{
  "num_hidden_layers": 10,
  "head_dim": 32,
  "hidden_act": "swiglu",
  "norm": "rmsnorm",
  "qk_norm": false,
  "tie_word_embeddings": false,
  "init_std_qkv": 0.0159,
  "init_std_o": 0.0159,
  "init_std_up": 0.0159,
  "weight_decay": 0.43,
  "lr_head": 0.00276,
  "dataset": "wikipedia_en"
}
Each number is 128 + 32 x the weight over its row's rms, rounded and kept within 0 to 255. Layers, rows and columns count from 0. Numbers have three digits each. The size before them is the row's rms in percent of the matrix's.

# layer 5 MLP down, 896x2368, rms 0.0163, rows 500-599, columns 2112-2175
102:117125098124188150149153160144126152124110196106083108118166114148147187084108111158154109111173182147118193138097133192124178145178160108093086104170160175170108178101109095163095144146137104
097:148169127128114104080137075148123129136162171089108090080174203106152127095193121117132065194109116161143086084109114125056092130157150118139103202165133138117129145123101129140127090148145103
095:136155110133136124118148158088134190133042135153150104099152199143141147129162169152137162132125136100070163118146176240038123092153128139071179124111116097078145144160116147198118040160211179
107:118101094132112168166124101134145104133115177117084140136062143162136106173141119117079139137079131098126061154141170162107111165110079152091196156145139152117116173121157131180160155104146122
099:139231036096188159122136074087130106155184146128112124158138124179187134111092098157209105150065157170118161184120134138143121153127169110072073125054159082076059153106214119148091121131146093
098:090143059122149089106172084131163100116082095107082117142107174113145117105125126109110103148105152079129168110136149120142063175134074089098077132133198164138161149104155145102152155133150128
109:151143148107164095089086092159108137153107133148092116159143185171086132114099084055161119189101123074192112089048121106079153081153133138188165142122093131069155130083161165179171149118125223
098:116205180074146165098170117145119136171155139144176122179112161140143189079113085112067141077139135103168113118161122128102149103146133146184118130129165127060177104106129166155104133094103144
107:109126111166077160176152162139088145115139121120111127150144115121028141115130176134106073095110116125175122142130116114106087129183126117095108167201141119083149103124080156139151169180137085
103:142113211144101118151122150130093162108122119157152134167108160124085173100147139150123152076160193145104079144166170130151164108110143110105117119109122164109085105127184118109164139201089155
099:164132132097105110193114108196169128139148138106146122150064174126120138103162067067115094103152150059145165123132111157157173124103134141139163155133157181124151100082136179189135144175087161
098:094146101130128169111149115131073129099149110119111171115130164122155164152155090162069081088118089129107086096111103224142174113112091121152162144110125116136115119116108155249150126055177158
100:111069103140142185193108143121155104092105137139174142104149163161202087152177107087110198153112125169086115110165127105112210130095123087105155113103075128112080171164133096191098090125123153
102:153118102113113133187129142164094141155106168142152174156159106101175092103092114171101121130140109150142154151107086091116105119087133141143141070113142163173130121157116120144102075181118168
099:138149125106097107061164111097153094101121083130118155119111133177107091122115087149090105120209138116161091126120147144122147141138085187104101176163144124129068142173143083188138137187108242
098:178082142153089190127151189189113172100113074139133134150116071193114114125155150164087085146122133183124127147153108123179109136091089128148159135099112129128166195100133099183101103143152181
096:131056111190130122123154120093116087156113138174087071119144123132178145125122160057105183186151122133170092120108094148060140109127148129114149161147150122095167120127138114097135157134096149
126:129143093143206149162143114207141119102086118138091152163162116137181117142152106127100184147130162203061137136110110115077115100116148121103164109110156137134128085172078115199103131170069099
101:147170154131084180121089164046126202151184179160136080178132112099169148176183085171142114124126129067159132121115120090186155121107122097148133104079119135089103136118120091126167089167107104
100:082124114123128107101155147122180170109128122122110163121135134060144143133170102117116104088106125157078127128166099078134124120164128123117127124176138143123065149097136168088094158120074143
095:111164128164089112130122156166163140167156120185076172149107154141130092138097145146106114104144110137155094187127141101133166148136121091115170178128150104145184130208056137142109124139113172
100:149116113146067138158082123090090161142133159106096133133156158162139061098131188147191125132127134106081092116099123163044116153138131096168146107050164167144091104163099110166096134133105143
098:157104107092108120113094148133173107072137071179163131128159130138116072183120081139117166127132202130077083024138131080144185146190129145135116120099093093176154178135070156164128168124099221
098:109155089119104186095146117064130069093131114135166112124178120123110070126159142135098142100123147117149094158122085097100126097131136123161117129187139138151164122141150169081142139090137144
101:124185090180145153087170159178118109122142199094110157128142132097123158159177184144110113182090166186183147161120134131127099124168135125143157141140139136085111131110136097175083117138072153
101:101158139146102116158167123176183119125144059149131145096149104066151132126123128065124149120204128167172111117080159133111116170174140145107135106146149095103115139144084087150132143091090121
099:209177131139043097129167069147065107098111100162118155051125088106064119181197180132094092097148127152157091152077068160122122167106186087117164115110144166138131063198135099120131086141128064
106:126125151093156133149120127112138135152144148123071084188158102075122168141112171083155063175084152100104157184106192134139141137128150115101065131172116190121182125140125119100140122093069097
100:077130125074113065140155098166162150152136164176138203153169164115145044122121141086153139150137131128102155117126117142139157119156104134174147093156157138117147156166120111161128158088144112
102:136102110109113101078100130125168193123113120091159194198148122126079151127163146129160128131125126151091132085175099112065176134137138106155093089132066146138159122103043084119190140108137117
096:131176128113108130181138107138156131089152126101152105136153150166096147082135059170168167097106110177133148130103099108106137119091104129173122092124146164073182111148104064094115091138110086
099:145124093068108140148091147103114126129133063161127145073103144167100115180125121108072101137117132158092127099147163140116131161181151099117085121138125131161075125104125137135107167136141082
101:148168105117077116162146106170179103081069181160145136115077112152200178072219083093144152151128124112103101074190219137105167141167109098136130110148152148168158098117190175110067088101113173
099:149088133082088104138130156155147143108140148105109169114159142129100132152142124117170097193067104099147136110114172132116164147133148085135171107089139099076141178151164146168130101089182149
097:136158167154118114171153128129071121139093078158114130131145121203173233097116071148119133114128093129135080129150099154113138084118113158108147126118178121115157113123175086140158128104120105
096:061181093117122108146182174119179093075168125143132124126113163104110120152125101134118121132195117138137151159166119126107171098143090145155067192158064089108160127099151114154147139134158155
103:126111147123175119107196127139163140156081135130125058071121076134164090103132006120176134162122123104076100173139125136147113090074118184117105151205124100103136146109157089149080094124134093
103:195167192098092159112130166128130180138158133179126137174107135142078107124122170087084153142086137166106063096164121165097180112042155178136115065134067180088146111124173079090112102062157107
101:129151130115112036043103091071135124104154107103102174091147181151111116107104129086139156156090143163091100129116127132108087187125089142136118133168149127153124131110134159170170073117132102
099:151164137172163160216156080138126169066124129132130081107134087073142147105136112165130149167143123072126076150075107172115091176163119151124089122144151122118126118074137191159189093083202079
097:111139136161148155161137085163107097112081052121168121117147107137160123088156159157156090099176119084144117171123146085082091148103101124074123147164136131095139198151142111140163090123148098
099:148140055109127120130128115146145145093109186113082097128182090092118160087125091147146086109118112166120117135110135122115131147103164100141075143174132128134109116139231049149121107129116125
100:130103106160122190151182166094100156126175134111185097161149114060143143072121127139163139115071088093176171134098088154134117212145110108149118122111145135136058128093065142144128156095122085
101:119127138161117122158079157103086089127140119134066132163140141132076155153112180158111153057131108142121151113117084157085117106192123113136104132097094105166120166131083131117157175141081130
102:167119170171136109113117183131105105037114171138097113153111141126069134140138094098073156117154130151093087087009172152100175128113138072108123132082084176151105178134122102134139076171077169
103:166144139097130127129098085121091123078089132133136161058133119124101118064064079135084131187076139190093103147114167113147087223110111104116105123098127121176098115141152110179169122184119156
094:131082146181143100147131115079120148129108107152132126149148108136144135120120127115114177162122075137171160141092162168166154134080139107157151155128171150108117154137090170158167161121116161
102:139117134088126142136168108092177121155145112181104119124049134066071086164216121136131132121103134091123122150108145138164122113123115148137124150091134162185104162146145133170104160084108146
097:167095103169222151124098214081109129133208115110109118128109109156147087136150099150129083117141110106085167129183147211101136080111106152132100119149168078216158149072166151151117136101157169
099:100165124120018111126133117105192133181127164169166168146125120129134093090151180107145196113145164135115118193222122160122043154124138169120140156117078099097132116115103161075130133099141119
101:140092150135147105174142173102092150144117126145151155087080080042153106108185172108202121119080091162153153126152130108176223122083188074202120150164129121156123171135183131136147097167112219
094:125097179122193141171087153082077127096137078147092077121091149121091117156124218088071105126081135089130082091174128128136144120119106184087139126123139155168125134155127113109121132135146107
101:174122139146166117147136137173104124108139188154129084184113168171158102159054079108115065121156131108110164131131167185072104125098152163128129143150144109113158143133118138158083090137162096
095:084107097116076112096137112140189154083160119147085108099168161153157103165104102050142110149174155168138131169142189135081120119085078077144128130149105101145134150156123089194132103160160194
244:136144042149147094088146114227121155106164137141111135138110126114198105120131139079142104151157119117091115178085166122192054132096141088099122148135163166177130150214091093122182147149170104
101:210207144127147149113123133095140075197146118103153122120165125141106200137098134113122098133062144109189146119104159145129077176119130111160110130095124056102140117169104091099119072189149158
104:174121138126134182144078173131093196147164102174115108119089081167114148095053094082110159126115118158105126096114087079156105125124189122086152162177087191123109069071168137117113112129095124
100:151160158132188184141153116080132149071165158152197096116149135131148173101148161127090104138146132114166123135120142104118168099140109109159094158130107123149136148103081129094117107121197096
102:111134152110075145122124154138141106129140205133121117152119113116098154139114170119155163144141115113094118156157194159107163139089075084097174138152118171134131111176092100128121152120170135
097:139185102075119126109131144125116109133106141107098178146071143137136160096047094170087165133135183087114136174138165132135141100117140099092130225108136147188116163119095138143141189088164126
095:067153078139103136103136147115155135080090142072142139122137134133068071115150153128099133151139146160148106066118112053100148210165114136117126078127095155128079116185166095135166175124157135
097:109145149099146140167114177153140105150122162160174147148140102142094113163201117080107113141101142144127124215099117144103126123134126095085109170135191128116128150094139074108137129121124115
098:146074148134162138213047139101062099176069122215154131153122100117180091127114061138166123101207120123139116134160154152168129087143141094186121138225204139139102131121125134128140086112177099
100:072134095124133168060117085153140180153172098131118101133085178089139136107153225137213121125121157073118111112143120217120083152145112157095162080134139175100104118157138148158139143144133115
099:117116102192177129146127133146082117143112183113134146143143152170176140128220133103124128171131094183101143105155129099172131096114160148119103104097125151136162115103063121096138147111111136
098:126117171102123156083109157099112181218143066107086105132144106109139079137151116128099115097124073109123151135107069096131128129092119145103035108090101141120206134120109086125090092153130161
098:115132106098144096095147086122113085115114138114108121166112193149184177090132157133133131123211145110098201114128116222125133089096130167175157096187180098065151087163145107106122172170117154
098:119087089099144125200146115172144108158164110163130155146183162155158111117110133166131168126135114159120139161157177074169125166106144135133066145112152077137100165144089162127131060103121122
096:126158106145102154125081110101118080208120117179098128132118127108152174098150129086166095101088152165122131108139123156144154109131124123132184146096140189149136141091151147159166138165149184
102:176097145157158124131083143120075145143110129148103110144148141123075069103088092072128112075068137144072094093103157088117114154102094124165128140087128100160099087114187115070145118157085154
098:108156130140164129111119114131103138103081148107129092160061117139044137148171091158106136097148077144125107069121118118098055085140091155154135069115106133095117097144128102114082099172062097
104:139153084129154165044082098163112109086173145092135128099133129120139103092100062159141126120156134151084100144101052104104104154122106138121149138115105218138134162128045185091130160052164124
094:080172054083179152088107161169131087095153144153143150092138161167164138125100131115127115100187116098104161180132097188123155152143165135126074052150170186156140123106142108153129149111154128
102:124157168120158148153135177134132091112128148117125108117113139117201098116095126114136108127142097169092160083100134148185176150141106067119133099120124132104148119153125157092131120110104145
097:121078093069148130084160144094137207102149142111151106113124128146086105193180164155175139125111133118175124166106114140148190165116150141163096125082142101069139109112102120092126131072146143
100:101151091140161139124131114063113142122149178117113154104124125184152144098144174098157119039160088114184117111138119154151077162111099147152144190078181161099110114139145126113133155110090162
097:193130151109192140175139115136125160129103193114138175140143118151089161182137112120086080153160172141138090060131135107151114092197163073112146126163137171062145097142162098140124141176096125
104:112103078070151108088175055142104156152139154088153102163091141134156180136100109120116083163118130163143123142099142148129145142100128154126131120161092145084116142124156076167138115118114107
098:139058114101059144094145118131181102140072162117094108101167082107164121173137130149094138100113128092139082118153184151138049128133118064179120125129136156125137188117143098083073172138106146
100:169129133124158121132148150161114092133103105088163147112136163136131106160119151147142049141164111080136144105104137127112100217114096152102119134144189110116119115161030120143178108078136124
103:155116152141142153129119065142166172079143109114146173158156144185125110132100132127169103146166187125111162130149191120144150081203144132146113137135155141131136134071146085152090116175109108
102:124156167107094138108099127166111066135196077116163086116176197110076176159163154097185120089086120134162138147059064130171095133156122116161091122083085118087106083150104098136222101125100129
102:077117165156103134088142096132199133124125094121173141128146094100108165092100183128158146084096054089116149078127131057149151183090125119129098104094105182082071086092099137120101166140113068
095:156142114102148096143119113087138081201122103097193144076149130120120103127106194118132132159125101114162133105141116152153129074139085165087025156115126102124159101134149106108152132098103154
097:138113103121142132105111155172134153072092158075152136166175121088153090095119133174162167098176091147067118078121116120100124162092103130177114129124130108105126169131141102117166072100103144
100:091128138121112113143109171157113127138182172135099179116124084129146119117116100161126148152107108154110193136177107077117135166106126207151163153110135093122133154136215142187069102076123143
098:141119129139087145135148121126118167124148149089127147095088096111120106090201117137091088126139102144135139178118053207175151106147092130121138110156161107183113105175145187069122168150118100
099:111058082106112080058132085152132108090148125159171170121110091139106136162164142168154129122086082133157118154145139120149106164146082146115111052185114106094061105126126113153146114113068130
095:142116110164116102204088183109141131141105143085074091102137111118125163116136133102100128147116104153125117113186137152189094117070166100157192131141148124083126188119094179105083116144137123
096:182101050099113152154164146155085112077186095142126159125078157084104074129123110179128198098115120159115167075181083093123123170092151134063110114090139100154132085105088090084105140138125147
099:106155114090163126138110155150093155101091122091108089187103123172007087106119185144098168125129136208100134106137147168117107121119118136111163072139185077088141172093153076115126130122082100
101:168163133160132136077117122151190089135170095115149117126131092115116094159131099195126125116178062066129153175172081106186115182147152155158150138102117118148114133175185087134143158176113069
096:134144188112202043179114091164141140137090196136131150167150124084092090163107101091110128127093140176077163107107104112165176093155095110093178096098129149094118119105120078164125107122113136
091:141108128130154162162145205094140154170119152189129149109182134118136072117174158075074159120129133175133094141154149115077200162167146087102088168132125094039088098106127164165133123133158167
099:188095167168134146123160137104107122092106150157124101135156068136101110115183135118131146088052160104164144186149123080109074168140118133181128112083072150118130162114122122110180160141105138
117:122117136129203145128133136055151193122101054119126147164105113128233137163100070093122111148127162120082151161159107154137166125186129108136105194161144156097126124109114133120153170126118132
096:111103175180106096070154123106084113123114125145147097142154087116082143134166087173160147167148093126122133112091171135136099167130101135151070124128073158132119110106133099071178102146136123
103:151104057147105073116099124124157146077111086135115112170129107080123099129139137099136113078086118083121095114165169127175099118161082133126154139169140092123207169110106107139193142164127145
100:109076139144110109130140106130120149163113140138138135137091138104135082086207143140149164152120151154148163088173087131120110071114120164115099141179128153090095134130110072114134108089088149
106:103158072108128131104115157147116220080049172142054125088124156095143133098137117137139165104118151185124174116148133138113119128075112134126185152118076148099136202134123140175074171213117147